config = dict(
    d_model=128,
    schedule='wsd',
    doc_mask=False,
    dataset='wikipedia_en',
)
Each number is 128 + 24 x the weight over its row's rms, rounded and kept within 0 to 255. Layers, rows and columns count from 0. Numbers have three digits each. The size before them is the row's rms in percent of the matrix's.

# layer 3 MLP down (transposed), 512x128, rms 0.106, rows 340-394, columns 0-127
105:124131093126144123157114091129110113162121097154127104117102121127166123117090146100099125146117100150106130096162104103132108124134118087114142110105088160128096116127100142144135116096142074089136138134093151165140152184180184122143162143129140146090126123112125104120138117149141145118080131124100130103084137173124089139104129170087102118108145152159134139142153120177158142111135
102:121128163164122092133145112114130154164157114162139105159133145125133137085131130136152147114098106108117148093130079127139145119085129087165150097136111131123118151115141144138165155124143159128081143110164121157110114089193121120125171175165111138153121128129127141193126126082102167115160117089142123128087129125125128134097139136095149136138175167104132115086151122145139117105121
068:133162096150152149141165137144144146131154158147156134138091127139137146193139117117100147159103121083116155100104101147145129088160125135129135135122155148100129163099110117177129132123160133146121142086113122101175139125113133149142121091117118165165098122123133140153073120129143098129085075156108154093106157105106127128095140103101117132146122143157169140124169114110161132161086
112:127144132117154102096117109138111158140170149103166078101136135101128138154114147118128131112146147134089150118122105143151082115078122089111099121125179125093123137140080160123145101111105160152071139141098169117162148114135126160145113131157152148104104168133114134141118156117144104074109115117113135157117118131106112119130105173152128124149172164117165134115081110157149166108123
102:154165112111116090122097117185102080139136144124137121152070112159130153131150121128117124156123117133141118127143110137130136076116153110108118119150121151093102093136124146118127106159154122099186130150141140109138132112157144167150145144104140134162095095161152159142120115139123160133100106097085118093095123146100175172116084154150084139115157128119099122120125160131121138071103
083:129112172149169106121135085125143175185157113144119114143121153138149094127109103084131128088097131146139122066135044090168112116103090151124113159126089098110133120083134132108174103130134163129150160132128119118151161125152131101120146111136124128137092120114128117115124125183139092092122095117107118123141156144121098144124113126114117135109125128114101121125100169142109108150141
091:129148144141106126110090130151156136132163140114096129116149130143140128119163132120119127143135114143157139109189109124102131112123115133120114113118145125121142142143107144148127155133140163142105128087131122135120102166120145147142103112090090087130110131166108079081085120072152091073167149170182114159109119160154100140140137139149100124168131176160153121091141138155134072107142
081:114144160115155163096121144155141160108151126128145130163142143141133080082134111096119138123117109156101119093128123167165117061141132113092128146144101127133152113122117167145126107124147104099114143091135114160151118139139122144138104116174184091128096158134164142107138118142127139102097118103121157122142145135198129083148129136116119146083085135165136139142153148135112105167081
108:153108096127143084173114174117166105139137094121102074143142082118114128136115128104118081136118149129132115072115090152126081112129151156116157082108081115127114148135121129148195128142134142120099137082124133144137122151099130140120119143127143133098166116140111137111143165138136121141127108122120139079168145105154130110144111131121111122107150152099107110181104166106100135180122
105:100107158164110131098123169129147131105140147130092102128144122164084113098130151192133093153139126113170122148179105116108146095082080141133113116073141142153143156102115123128097159074128138132118149160113136119109091125154139130139110092144159135086147136122117151127125155127135098148129089131084133136145118148135145123127129124132134161140125111112140133051087084130136109111129
093:129139138118125165110158161144158151108157102140140147157128111143134142107091129135144148133149143115153116146109098120149088141116103154152083093141117103146208140107156138134118125169158088125120125113164125153128147171126163104164121150129113159189119123093139120130128121123134132142151111103121130191177120128148117144135152160140141165090104189143092122133112135115146115173116
098:153104094145094160131143152099137089153142110133120165183137093099119109123068156122168137115127147093109110127123152089118164136109123138131135161155120118073104149093121124128134124086132135126139150150147137168144128158101131112152172149161102132213113148118146104115175138130152123131078130111137126129115156142127120142143148153156125097105121107089092109145117156132137101122126
108:144098155137153151130135125104158102126144128076100134125130154115151130137102149100084110142139155124137156176124117147134068075154117129166161125134112134135121133123164129166142172143119094073123127144134122137149084148117139105131102157146112119112121155166106114110135079124117123131119152133160144157141177115195115141158096128139129140083103156136104123110112131130157087144082
100:130108141095141152118135143140131153108146115103113203122126167142114121142123135143118094108180143138112136131135150156088121155119116114106119111104116111086155130128193148150114113141128128139187103141114088138094087121134142120094113154156149098130111119131109105150136134080166093120080132175176098101103115147167170140126115125111116137138131128147100143090119121117094131164096
102:143111148095111119118152146134141175121114131129121110141153178107183138125136125119133145142137137131142138148147128145109153115074150096150145122126134134161137153121165117144085089141126195131163146117147106102127137099156144105103126156148173098153081145130126117075102070119135137135169130104146125127177120130186120127136115165138118132136172105128157161125166112129104132170113
092:167128125114134106137099134160088086122094166106127130147090118119078111121133120112149144146141148148128089139120122105129126082105132113162114117143127138104045115120113108136118149150136166115200148102102132120154171132115135122101121125107109110134110078106147144162136149142165118128111160090140081146162116105089112122100137145124117136108118152131163091092124101155119097118100
102:113143116142117159141150079159122130114160128192091126096109141126161174147143132058173160160127104128125125135149097113115138120147105119107125112136135128123104156141153105183108116158128103164097121131127121153120117158100134158138077142107137162156120155129136115134128144115101111121162142129101167164124125087116121084113151130114135148162090133149126099086133145187148114103135
108:119120141124127171118112141096166117165172139118140137130095146106121149140111110107081111141143098179113170119067121130115109109108115116151079154109106141141123118135140095126095116154125125121116113148114105152074135101118118118119141156114128143151113152072176158121138136074121131119123157142124121143141091171152160137111137161093094174153094157160138100118157128138106133170115
087:126156086090097126142125105129160143166143133116125113156111119132097194127123113120115153153126154122129162128129109119114110169098112119127160137136087132132119100133170093107111122108133096116105123133108161131173142114171141171122161147161140131106159133131123138055076156120094150153161138124121146128163096155143141102171149149085164113162140122148113103154164140152106129137142
120:106097096168120137095142168145143116093115166117142096132123125160183145107107109123086139140108097136120132119152127121108105115112097133161103116125093106120157119100170138169155163112137125113106092122160142077120152156108127139198150162123185141134129155135147162151128145073138125111114150115121155141153103116118147145137150111065140117150120138129144103129146138145150141145169
096:129107165090135113112134102100076139126163122106109143125117113100134146112145115134116141068125122113103096100151119119139130135126133160116125147101144111109140103114124178115155136096145131132136083110120114088177155112129129156099164134094116098117108116147144117126128132131150121076132086106103081104144120096059132119098128192115128141078157162109113155145146137116151102084114
094:132065115153129133116149098123136113154141165109130141113130111131133168154089101129122144140180160137141165097130107097148135062148128156136162137143108107143121125101101187149097135157133112122129119139122158126131114095169136098201140097098115087104078131101139149117168123152141151148122102146125163131146116130149153144134137159123149113101130137134108134149155147154107099129080
087:091152096120153137125114138129120115165167139114129155144164102151136149137157112081129138127107137145136114147174163143137129153116143141140173156117124154133124146096128081158162105165137098129124117104120106095137108103110126173114106072151138099137165126144113142128140155153175127140142119087126139130163160110165070100107079147163141102135133113147161153106085116142124103134170
092:116076125103116119125106111176111124103107123104162147088166112155116087135099126124097146144122110114116111136135118119140142098117109094086155110151170108158106092099118173134118128103144087151115082122131104120121142117104149146133138137152163139141070147152147133124118095136158162116150164070149135111108129090116166077111124160129127136085133143170120123093165110111125106151127
088:167102114103103125145130160085130124140119102125122143123108105115104098117137081154120112070115155097117151144111159065106117124130116167154141121112132099105058094122131145145113129167174123128097124103127075136123147111130108148084135159130156138155123101105180139114164078106123131164106123122136103151116086097132122106112174131119160117137140123112086116120140136113139134137110
085:127101133124124149101134110100139144141127138095127073143139124117127103133093124120106125119163095163095140141128134137104136127174117157127111156165167122122138150127090139143109101186157150075142143133117153130105147089123114114112083130124138121107135124181151156149101136118119140083135151171152198139160110137120146085097115146102098130147143127150120118126089085167150111073126
101:135119127130130142151159171100077134137157104108155128126115140148133096103120124090112122146126142146115136160126165209148118119141162099153145088130112160135133117124148138167172117173127090092151144156122086146140110112139132108151150119127146125139108100143122091121139122095113085131146121147103145135176137118107076121117193111161147157152100125143118135114134135186113157129099
099:092152131112121064138114118125120106133162107096130177124138085153137135106127084082119143150142157115099149090162092097162147132107139098126158137134125164160115135093136117168153118111099126168122121157095118144187116151106105164151181128109139151123159125132081125089143084144148138120120104120140110092111116138084104145128128146122087147157125146133146127140119102149121128095128
090:188116151136161118116096166112151130149147115114138089103116129144133144149097133114124151165161127155112143151116140165106136124112080124121122112148146156130127088103169145111155117098113106169110107137121150124125183127149159149153106062152136107101115149138119157115100149100098101139124140132105133152182138146156136161115145144109101125181129162172162115146103135154167164127111
100:095109107089158126139182145113161118141115061122093122141139119119106162149097138131096157104121100128122179093100080145132088108136087119099109119071154103108122118151116135152130149126129119146121157131135117119128111157120099084132101144151142131137116156152172151154095101109142115142181127139112134126113098120163107142160150135173148134120105114114125162124120164102105146144176
097:171121132152140148089146095151122118100132134065125141115137151125144133138090109097090098141131141144146127142133133163148153161158106151106137086097100127140149178161100157132105113136100102146131127113082107160118104161112133117135099145177127091123122145126126093122134134150146154173116096141167093090139174118135134118093177144116116120134167141144139090100143120185126111136110
092:120116173101113157176129160061081120130159132154160123142122131125126170108134109169114130161138089132135093140158112132131137150133113132125153106139128134141117097141112120110135108169157143133100091093137110139126132144122078135140130099110155069139119108140154140134105175068129123094121118161121160111155085163111140154170133125145131134175137135109154131145121137086132079105130
089:142143116140099150146083150145126144148123136109122117124143115162134119127180155110132130158139104172127113145079077124136121151101115146102116124124123125091122095142153085119175168121095118127106147115113097165083137178121145119118146098105148060127080140149115119130132107129140120145136115103133120082101124096128097108133154139141160106111121113141072121118150064151169146120144
093:119116149148112131105127155137138128121176134159071097123115080108124104105188122100140086129123159145109110077135116153109141102141115140098144145088129095147110116100131180101151134125147120147066137118132146098131092142160142156113109127103109126124206174124129145141119143100132128133140126096147087111110162156134159129100131155122158149124141109130111133083122117099141154140101
119:107134155161161149137141127115103124143116123092165162103099140098134121135138114098122160156154113114177142113115139126084129127139105110146076158146119143110153148122134084125133075140084106112143087166095112138105107150083141113169156109155106123132134151068125140102130121161137112161084148151141133109109122105128130176165131093094096124144151133134130093130112109109085100130149
098:098139170152132160119098112116123156112113107112137134128124142171132155124109109078152107164109128164113103131107091138187156122104122139146136134119144093139164123106142158100095152159157142134101117167109126133169123140143113122157135080135114102123109139137122129096107143182140159144126149132091130128187169126131150153135115134136165142127080205093147126103137143103115129110103
104:137155122149146120121111122102152140163099112119123064137100123095077114115030120136089142137091168139133141095157124142135091140153123101131113102101131132111122130111125132131159140136101078136115145094145119126098153123166149076159161099141075125131097159142139106108106150135147096140127135125128130126128143150122107116122172155146173152144095129120146111109110139146115102109164
077:112129115144110131097116148130110105112153083139153084123106109150096136166174097140123102119104135111121126114123133081170121128143161096135108151125119128123135121194116153154147147139131118111155135126109124122156177098155160146142128104102116125098129131132166145118185097103162144151141101098108138113115102120170139140172152144081098180135135156163127161123122114103167162172128
103:150134136138140108148118103114153108127142182100146117137135127184137103168157146130093092121128131136137140085123085137140116123113117093110096080174131138123175135135092109092155103157130125080159136130146123140164133120148117103096157101135126126149078112094142120077146163138099109128132131092159118147159113120173167137099145121135118098138146136142143178142146137136124134123192
100:154136139139121147092145096121146129104120166145151102108131139160130109121114122137091165121118090124086117111131094153147120137158108105109159156144152082121181145138101138134121127154125126107171134126132129085097110130088177149142167103189146111132076106163126118152097099105132137127147159130112144114127112062158125166118134102166116138147149152116159171127153127092143150123139
098:111146158166132143104131138159183087151145078091110125108156096144136152096154152141124129142132136146115135143092117125158119061129087170082111160121161141155105130135169122085097147137136126154106123114120142116143142126149136102118135151082131142115151116137159137146156105151103104119111101173097173100121111162168090133105182124141131113130136125116132120125101126141132135179137
106:133140100154102189114127142088127098137118121131138160103152087120154113118155138164116134198100089153135134072120099119108147112108107094118104153151112119133116158089139124097153137175111118116094125139120175151113120138089096099122128126121133127149120110120170130138155127155118122136135069138131169122096116126093147153167119145130174118135102116095127126164159171142139133093118
112:124130173134112104114137114109090092115153157157098130161152188117096132094075179172144117110116120086128141108149107118119122136111132139141122123098138111132088171090141136123120122072149085155085144151153116152128129087150130113133147147121152119126136123141134170153095128115105157111119087115162108125121110086128158142141102135131161119136102091107109144110159120147118168104170
096:114124176041118158151096127143165132132145128117141164105110129165116126168104130134102094127143161138119121077119128141145148111079113106168126129166147117136110148135102154107123152102115135151125096104150085091078140085128138126122153124154117095088100095074108117132106152145147146152173152136130164131146121117109140119103120144146151113145149160104151116126134143162126109145141
149:144090166109123126137141176140161152155089163126133104158113101111138121105120132132101133068157079144098139149107180120192157134124123133096125146103149135109114114127107155122147104169135157128131159178149118113128144112175131113151133124138117092147155134121134131138156126140121111114121146143106151146141092140105156082094164122126159139104077177096109146154129153127117160150111
080:140114104105129174141142117145121161106108144184126118152133124171125139111131114140115158122160112170046122132095092080132134120133117107140150130142100123130103132115099157101129131130172129110109154108125136136118081098092136053129157098121097127106102130113114112136162121120151139121129069135096123109142126109128169101144146153121135115142085124115172120112143189115116120151109
167:090160150122111117138124097121085154138118095115102148111129130101148090099183130112139159113134142129116103073109127125167184160120145137119100147100130090138128088122132134136159127109131158148125132136142115127142138148135110148087159149101127104125140140140089131130115143079120095120149079063125107100108132125081092162099134125087121106145170136094125111174138110127121123078136
092:150158125139145140131097155198144119104123112107154138157165124129106170130155111163115128140117119165080113090126134144130149116134091096111118091105124119106135092114128134133122118133136104132129099072150124135108107162165096132127134144168117082166115102104182090131127164130108142156147121109060116098103128127126163152146137163130118163160133149124135122120140171089129138166125
081:143118145141100128148173125106106128175132146111112130135125135149142083147145122120110122143121152133136166097105093098157110119133130152106131117179167068137139115139121130148174131146128153153128161142146154135087146098131169139106145169158162171129166142141109124111074150117158135109095173121115132165114159155137171125126126137128144130125131085174100144058120103114126122113109
090:107134150146186114120094122128164132104158126141121113142152166132114102077084100154142141142085133127105109112167165147095126115096099093146130108104145097110153105175113150108171135132133112137147133112137095159125129152138179083113113105130125136133087175124139138125152163132133080124120113122119109127100126121116139152077134140144120119170168170123146156096137097157096148118105
103:105166114111180142104107137128109150143114125109123168068103136098131111151145137155178108152126094161169136110102139130131168088166091125138106132169164140138158107162123136118123153134126103182137107126135135144134111081128106129135136108137095103125111160109128133107182147126139119156136120101108075089100133111116135160150115126130108108129105129133142194138078135121106124119096
095:102164137132164101139183128138143174133105104119117131125140156124143125150127103058129130147127161165088123097142148124182130145214149158130120131109139121127092110109115121131107170111096142138131178130167142104143117132112090150121131089131122112108119140139152137116137167145131121121131127104079131154173151101147139119114107153112126142131117091175101152135172137148139104143107
094:179119166130145161093124121120149137120142135125150140122148113105102114155154121162130129142168124127122163119109080137112138120117149118095127099120119129122103102142157120099118133129140117120154120147132142141096159098138104107159087058101154090142113151143175155105125138183136117141163145076169162071122121104103149135144117130144051105108111109150138160113167125126120133145121
096:110102145142113125090158156118132104109172110121083093093133160172142120131100154143177120126151151152129137160154112170150138132112138088157110101109107120129122111093131115158056137113120115130097140133107144137182124123133139098127137124125096096130119146132190139116112135114105115081086128091165152121108148090152152142118134109153104124110112085126094115158151161153104150116142
103:114151140076145139151137152141133141138125082107124078135101115116114112080125113125124114094126135107110134100088112141126119116070132129159107116107131091140078126132119146148183095109129086120092144083080159096152141121154101125106156138116138136106113155162107136121114105110133087104109131118107158122108152132158099105101133162174130167172114097110107119127116096100175117125140
# layer 3 MLP up, 512x128, rms 0.149, rows 341-394, columns 0-127
098:109105188121152117133130119136093181130146134160144120112131126117127130130152147149170094128136115083166146140136133162157107100111123117118159163106118177107137150165103124127107072119140176127107085175140116131107085128125160128137135174104089141123131105126124116157136107101152140087106111135183155180092133092145138131146123119131133116090130146116136085159144137128094118149132
089:112097108131146141150127168177167148156112111123118155143095128114146122130110121088121149166126136079124137136108152114103154149128128080160180123091135139104107143129117110093059124137130103103122124112119119096128101153088149139124158141153201106127159126130100097123151167166126136105078147105134108083115138155114156118124111114160130139145148111153090112130111136134110111137091
123:130110098106162143136141181108147122123108091092093149127142139147147137133134148100125103098139148082123137147142109131126148081090130138133106140130155162133126118098135112126137174098139134112111159129163178148135108104143121158143132113151113071108121138192095097096109146133090128113138090142088104133121134161124165125171086126119168114170139107114164145121106099084137095131136
084:119144108146076174111173141099089117116133133121115143148095109130145133142105161102077111129117132110110080119156140111114165186117118139109135139146155136149095102154057089146131140108158143153133120170127111121146143181163096139124138136167125121113148132143150130134158160111119151141170113122083158133125121145147119121141156058163085148106134132126107130109139123125123136144139
084:134111155144156130142097165137092072100094120161165116127175105169141180126169122124134135145178115154112109137073140183109094118110109158121150130149095142144125102126164119144112105153134154174127114135167161136117131089121128176154121118147111114129132112107121103105131103147140162113126189129122119132152094113130117103140086112131133121105122131131137175126147092130100103117124
094:159143177134150079108120135141120103091136120167097125156107104127149085165132095144135145125107113137131111153143102127115114123118164114139093140150104091116130093107104077130084170096101131111142148129124073125120053105133143131128113099133120153111132111091140105098163148106138114172068132128115129107148114146137111118150127142155109080168131146106122118128123086149128115124155
082:111148104100159127161127131123141098111141148133138163148099134087141118141154106166118180133157143107158136133144162163112082144100130153102138083117121086091126122159089116107141148108087136132105125186141125112134165154100149117153130138134169144109157110171131116140161097162154147152129135141136120125113131097130142140139104114156148119112138113078075124102162124081141133103177
118:097088088149089143108147089127133131141159133161189135111096162107136126128130118165106119107100114101141158125166146161125148114132122114123113145090128130128131151159108101109108104103161117130093145176086144117107122106133146126161120090148102136122141069113120100111141129107121119131117168107133114138156083156119101125078157139125110113159094085077084123124121150159148113102113
110:138128083116135155099167144156156137100130112144159170143137141091142116101124107094145098118111158170124137102140145127109150114140112102131124110161126188108122173128147128148127138146079136106166079126133148166111168169135126126155165100117114125128142157159111125126125163151098135138128164086169099101114131155114114101152150129135100158125139115144119138144110123207118140083117
086:155123102151146120152146084136128092110116139146099134133161116136138142148159134127106167125125112130108139121086141147129106081161163109123176142126167163133125129083089114057102149129096172084101124129141145136123184153122157141177092124100127136121123106125113149153110125151118141144109143103133131139065131164107154127118144147112153178135107076114135155158132114113115107126137
111:111151141163124119153125077135133163148141139150140144103132146116141099132113123154120130135149106136131128129103101142164114135180140137095125163101133131145105149139140150181129124162129153115128165129168154082070123114100122156143140120112116137063157106136126074156136092138081145118160155107167181096148124135120156118132126121095088104082100103137170107152123127146138128136096
112:104130103159105100111122094136075135169146153119147167111120125113069092128119135102145146158112111108093143093119115134150139136102115128092119128106143137147130079104148130163138108082174143122086116087152138131131152115080107092116124115127128132138134146123137121127134150161131117103128130150177154085129093151121164140085129098136103094188140137085135119099113129123100161113166
101:138148152127128122100142138161147170111141127120107140143133133150120135169138149144093126111081118112162127131065142201087123169103128140121157087099125133114136156108144082140133125133123102114144120167124096165091132107136168124070139145144065085119136138142137111136107096114169133121130143139136123121142120172124124117123139131125110089152151050133137099118112133161120128123122
096:144125086108129120104140131109129092123171143138111130127144121069151097116110152137172121172166127166126155157128123119117139152128123067112097145117097153163152120130164125112095174129094133160162144125141139134144122154119149105142119108169132081176127090136130125135115113124123136153079144114098141149104087113068142118114149134127123081137139148123102132083084121140109112162143
091:106141106140162077116141157107126110104154129143097140123126131076095141162083117125108122105105132132145140133139112164121130142124088120148098079114104151080173121121131120155099136131148084162148149102139169163116174095142149108136127154112104118174127124134123104079103147119077176111142139100125152152106148165131114150121140100140098106095110102140113140122137106177134144113157
102:125124125141167102172142140104110097118183116158142132153099077112134105115110134134115134129098128087141156119131099180142120119150116165129123111116103180110134132102152128166119125117135138152135122138127112157137100054146139108128132150099102143137051100117138119123118126140106102137128146162140165101072138147131108150146138109121113072157102163106137118114104077112103129117128
104:122088171131141129098117099069147120154099133159090137111120150138149119111113123109126102135133175129117123167120116131149149103136087189120116151139136152155163132137061082098156107105081121134130097114095097149091136086130114113124184158140083155131091136128151122122134136131092146143143179129118124151134134119107147115143117126106134093137130131154162095145116112094129142151143
081:195111129091121136129122113120127110158108150135167109068126153132160136138125174126161123137130115085113121118100127119153114134109115140120099075159100093161118121150054108105106117101134137100097120142135140147098158122137139125089165151126149146100136110114133140088137143084147161120101172117126147154130115096144114117088138148144103107143089157126091068141133121125132119127106
114:114115151121103175140117176116126142111133178112135156131124105102084123105099144128137106112114094083126127115153153126152137124111117143118138123114162131166126151161130073131127133082148112130119121149125175117105138118081145137118154147140101105094155156138140084156148119127147083147138141129081154132167142147125161119122145119163115114125156141080163177150168060130103146144129
103:147123103076106148110135115147140130103149142100136123138108150137129165137119140133110128168133108139146129130117095125106103168137149117122167116131129200128148164141134119111115132138095114122144096138069140132137095120066132101139129133094158127129168112116105129167175146130189161181088101124129182155148137125110092144130155127128119155144178096114136112125130165138094124101151
102:081115160125152130125148104144151104075114133168150153134125140097086108104145136114117151067114126113084149173125143137115172088148111145114125136109081123166153131151112125140092139137148167133147141150129137144143160170147092132167123146120116143161136165112076138157120190103088163155123126114116139134146108163127148111112129141098099107107125127122122127079121116106124135123092
097:158164101083115141119139121092121122101162122140091115128134068177125105129113166135155074114137095137106124143120091162111142122105110160093159132108151141134120149114155121107111145131141109071115145101090151097127125100128157133114142127119070140131124095103110124130116133156110096120158139153168143093153118136110175161134139114146127142136135111104148127091142086185123173134117
094:102165142112076114142120150162115103094159169121133137103175151133120087126121155113134114121144122119112157119142146108125125137123102138151146148115125116140142139138139106101118116122100196151169125129150124162088134143133120136107124159159075179099109117092134166093126135151140124112179169150146123108109158136150107104130160102087127118151148117084118142085195135103132120105126
087:153120127101138121072113106061166122147138132118126115099124154192141159093127148113114114141118165154131091108116136117142087151123149146149152177158122187096141122142145164086083152153096128116123080106128102138118122135140098118143120135133068122113132116107086151138115091160102124124154117142126137123140124106143143102096154160100118103142153145072132112120125148135119114125128
082:082105188125160123157074112167109119137107125130131142136145129155151128136154116110161098138155110100115142150137145126130078136124152143163111111142071167158166150131145097117145127097121100119153123104154156095120134143132103140136164135124101148114099111075088135111165138121131136106128132154122140079124160107107126077121125141130151148099121141089070142136146118125116102090170
094:126088136133126119132128138115171108142110139150169184104111112106129107115112169120162157121148122103127141123112096129154155098125135100132151101134131163098117099164069141109103144074134110159118128094097125136115113122106096134092142131125144131188152089120097095116136165126121109103121119133093131137131140077189111133110173107101144132101147119126128114152099106155111165127077
097:118112141079116160142139122116108147096127114107160120167114138115133130137115163152115183107105112148130171120143147133144084164140119109111106154130114147082115154122137124147106152146104142083136124159123141156150140080119177090106117154164079109140138100119124113131169149116127179149089152136168148135137158150115083142104156105132100135138139089121112121102170174144151141101108
089:102102135150120152146096119120147165184156164098144119129145117132158096157135114146118067121130147120064130133105155150104118097151192146122156169175134138140117151160165152173148135154146147131108125115150134115129115148110141093118145134120131116119127128101112136135151101097119086134139128111150128127156119073097129141089129112152145127107130075062098121134127130130087117136121
103:166096122122088080106164125178140161112156128107091127146115155133147121099126135163072119184077123113099112127112149161136123134129165161129116090129131154113131152090133159145088154122113146134127100119144153097156138113123161129190144150137110065102109110100140135138146075109141101142103171134137099107142133129127159128111102105097116128138121125152113128118143104118125094137136
102:085151097109167108138140148123112103116147153155134104134163175123133114131109151132135058126106160152112150169136148174118135154115148096137116127095163107166114140131126161118155127110114127132138147112142170120134091085138133113135177132119117151135117149092107171132124090138116122104124148086148112150102051110095130146103138152121116112096106135137104135128110119159188136100141
098:100154114091110115125101135121147106114154137153091111119114118130100135126152163168121153117100168092133127159140091155108154117101107149112173109151074145140159116125109113135147139131127145136110108155124104111174130109077137136168152111099144124152109136160144124159177166086123158119152133106106158157130147152171145125125163106132100177093128113137120099156143080097117163147143
091:125117137176107108133152144130132135142149147163130166119147152130108103128128116121169120138087144125145175169117163128133139077109113103096118174156124146133105148163086093129113110163126130125130142125143157125140141138138139112178146134142073133104128107160080131137130127093150104144132135114155141133127109105108160100122126111130074098112135150096186164114134163121085102175076
092:143098149121139121090077103105127128111089112118099113137178107179103173136170165135084112132112124123124144079096134129143112136103117155158160119102128171111126136136155151124120082093132112091134091117130126157120143146109132114121141085112108154133134144159153116129097118129106107159087131106107148156127118105121082148122093116123113125115128139064160087105104163107138106143096
102:104117117152128113171145137130158160118138102121121113126124143130103086080099130143145165159127123095122114148130101124104171093118132166100129150114100110122147111108124122125109144095124108123058119117071150162100129092085110112089151099083114131103105102077164175114157104144135080146119154127146108158118129099137150141123126152147120147115151161119116127135131119099150146094175
096:118126117121139107092120141102141109153152164167122138138143111127119123138128138176168123116130105109088135156098144081112171147130110094071084126165114121080114114106140123109111124106123123106111124156095130141097115122125111121100110094149112101141173204104139149161105074136145138130110148112116147171119163107120135114107153111168106108120153117130132084123124116115126078169110
105:169144120138124154143149106123168114120118110142117162113101087138131114137142126159092092087140146151134147119170128099079121145133093141072091125116175114169146147104180157144111114152146180110152128128155142128078128077178104105152115117144164129145134118171121107159128148118146092143120097118148107118154141121115127116131131114133094164099138086150148137151130105150146140128155
080:142106152142165104145108113089125141111136130119083145146146085137100116118124163167132142131103097154123134131152087130110191169117118115126086116131126175097106123145118129109119100160173135124113166169139159147155156100077096124126111115119095143099115110125125084163190146165141159137132120124165151122119161109156128096123133131131156131157120141091160150124122152105129165115149
108:156139114144137111125129132128124171155117158110152137116103152119123117095159137121135147125132118112084106108074176122144176124167133065134160113133124104136096116156102141130106119087059155144115120133103115116105096115159157130131139133130145112094133112133116083136127090118154141174127091076165181175079141122130140110148120133146136109159109113139128124151132139099117130143085
101:100151088133131140150121129140095079140168114106127135132132151146141129177148123146086125150118141101154168125109162092123159126161109147141099162164078107128110171129144181127101133094070132144123125155163089116152136163155129117105125123073098146108149177112135139153149120137177106135135143094149132125133139130109137105160139109126099080103143126113138127087139144122101152147112
099:119137163138137143119122118111106127146119140132126102120082143108083088147140131097138134104137133126168123145140101128130130113130143144144126102092166156172133071150151078160138146115100073115122114097151149152133090142119120120142125117099094103084150123164123112150118126166110125150157148119164153114175092077141140163144098130168120152093156164097137133127142094131120137091180
099:123164097109091122125154070160150108097123148139163134105117098133169165148167157168126141090136113075154100105166143133185091078150122145149138172129111122103129132150141120128107073112114109108141112092143120124105111057114125136119111112124128138140110116114133107151150077114152133106145138147121139149149159144123126099132138134124121128117129077142114117157105097144129114107164
110:142108086090152163171159159120118123103153117134140112170115090118147117126137142177154109137126145112131125143151145093126120125167151104136112146143119141122087112180112123143146131111049117128111127129155133140178088107122176126128119094101113142148115116100120124129136155100176146133137121164145104121156178103079081113125123106122118174124111126095096094114132127115115090126123
102:173144118110136152138152120152129173133087110134139099100103157157153151122110135146159107119114106153124115136132123147139111097133135089130175123127171149179135122138118106158097124113124138107132137134085123115089097089158131098140139128176124107117175150173112141158141126116094124167063127149158080133100171141108188116096134127159126154132131111127127151143137135150127107082139
166:127163105132133137147091092111129130099120099128119134144147151120142146156097131130131099126116126082156133127090069093117079142119098072147100084148095142189106123136101131192116122102130130119144135110111131150110138129098116106112162133139134148141109119178155103137117110116110137141176115136162137127148134118147076157103120094122128139190155109094146102123141141111137085121146
079:112094143176104108089117134123120154124116076133091101082133160126114142144168130135097145106161158099138081146100161101100151163120177128117125125109140109149123138073126099124139165124121153128140101090117118113097156096118161138108163141125086118131135139119097091149099126117100103104083143157126134150100134131133142156140120113126129174114119114107145137123092152196118130159130
147:168113150107096124117125129166132146101144120117132146139099149132112136083122115146140132126110128147139131188152117133062122154103152124162124145174120180112127146179146126154107105151091105124121126142093175110107128100131161137130128144094147138098147123107110157184127147127161157153122127087167139147106124123107063105136152126144113104138137093109169111105112181156127116130128
092:127176181092103111125120159111193126114110150161193159137166140125120110128144133117115119136087144108119153125134154146086147103182128136126116098152143116147147105107103121095131106133103126155154144145121171145095108114149135066105135121107105158150149133079103152135151128150162143113130125080101120114092109159137126122142139130105106104128108149114091148135154124113178115118131
095:113176136169138066086130091103162167185122129125129160144178078110108112104148162128100142106133121151138106136140166132143156140148132118140122124114149103138123150107102076133128120139136150106151153146119123108155101102138104113109080124122109132159139149119109118110149147081130122163133125121123149114102110167101145113119159110112050114123149113113111130146143113163140159128085
103:124150134149114138135122098135073139116144140123115112091127102124105082137111123177119104146141117103140164116132082156148131176145131117132128153133144116135122138075103137135095151142064115120139104129143167085102129104157131106139138166130140137137111141136156123133115108138120107107111152148163127110157147134094134169090157050128153133109166113162076166136088091150132146142126
105:113080128096119150144089117118104151146114116173091052107165154147101134131118128124144129061153165159141140121136136124109150098148132165097161137124117127120088159190138128150116097074136158137104122102131131103139093167124131154104114125140170164134126127136108133130133115121136137164130124142096142143147087126166126120150117105150100125088126127115131118142154118093100174111143
093:098128120117089127106131138133135100137125116119118138171118149061116132136140108122150150141111110115134142095132172117088144124158094116151091147105107166128190102122099121143136157133123149157157101166167101117124109146101113115166136119139094124121108123148141149056131124105132122150118168167153144092114156102079108158158149116167143121124120108134130128104123106104080110080155
097:160193100069112126115147159151085149108119177152081108128105140161127112091144155110168125131101129137098122148152085144142124119135152104153104132121133133166077104165096110144119132142127149108087136125161117122102142133145152084161157184141134127150151189104083110128148131109115162109128126127146098145125151169166124147138133134093128131107122109117116125118131153132113117131127
104:112124129117115112125159134107150124135114106153178144157107147133142111129117157142120111069097141149127110152140161116073134134117137148083103108167155151137100077194163132096123137098123111086116130100132133140102091109147140131147121132107139115149105163115139118138139132120107165079110103067124139120167158131106121138135150108156069128096138126155149146124129127170137165134169
105:146131129119139149095122086166086105106151149156139085150100120137113123130132135117082127102148071130165137130109132114106101159165125088110101124093129133143125110147156121145132128107142143088129091125181125105130132104166097138110111125148109116091085116131124140158113132117075145143137121106136181127127167108178129127119139110129185118129087114101069086093152112140120121127118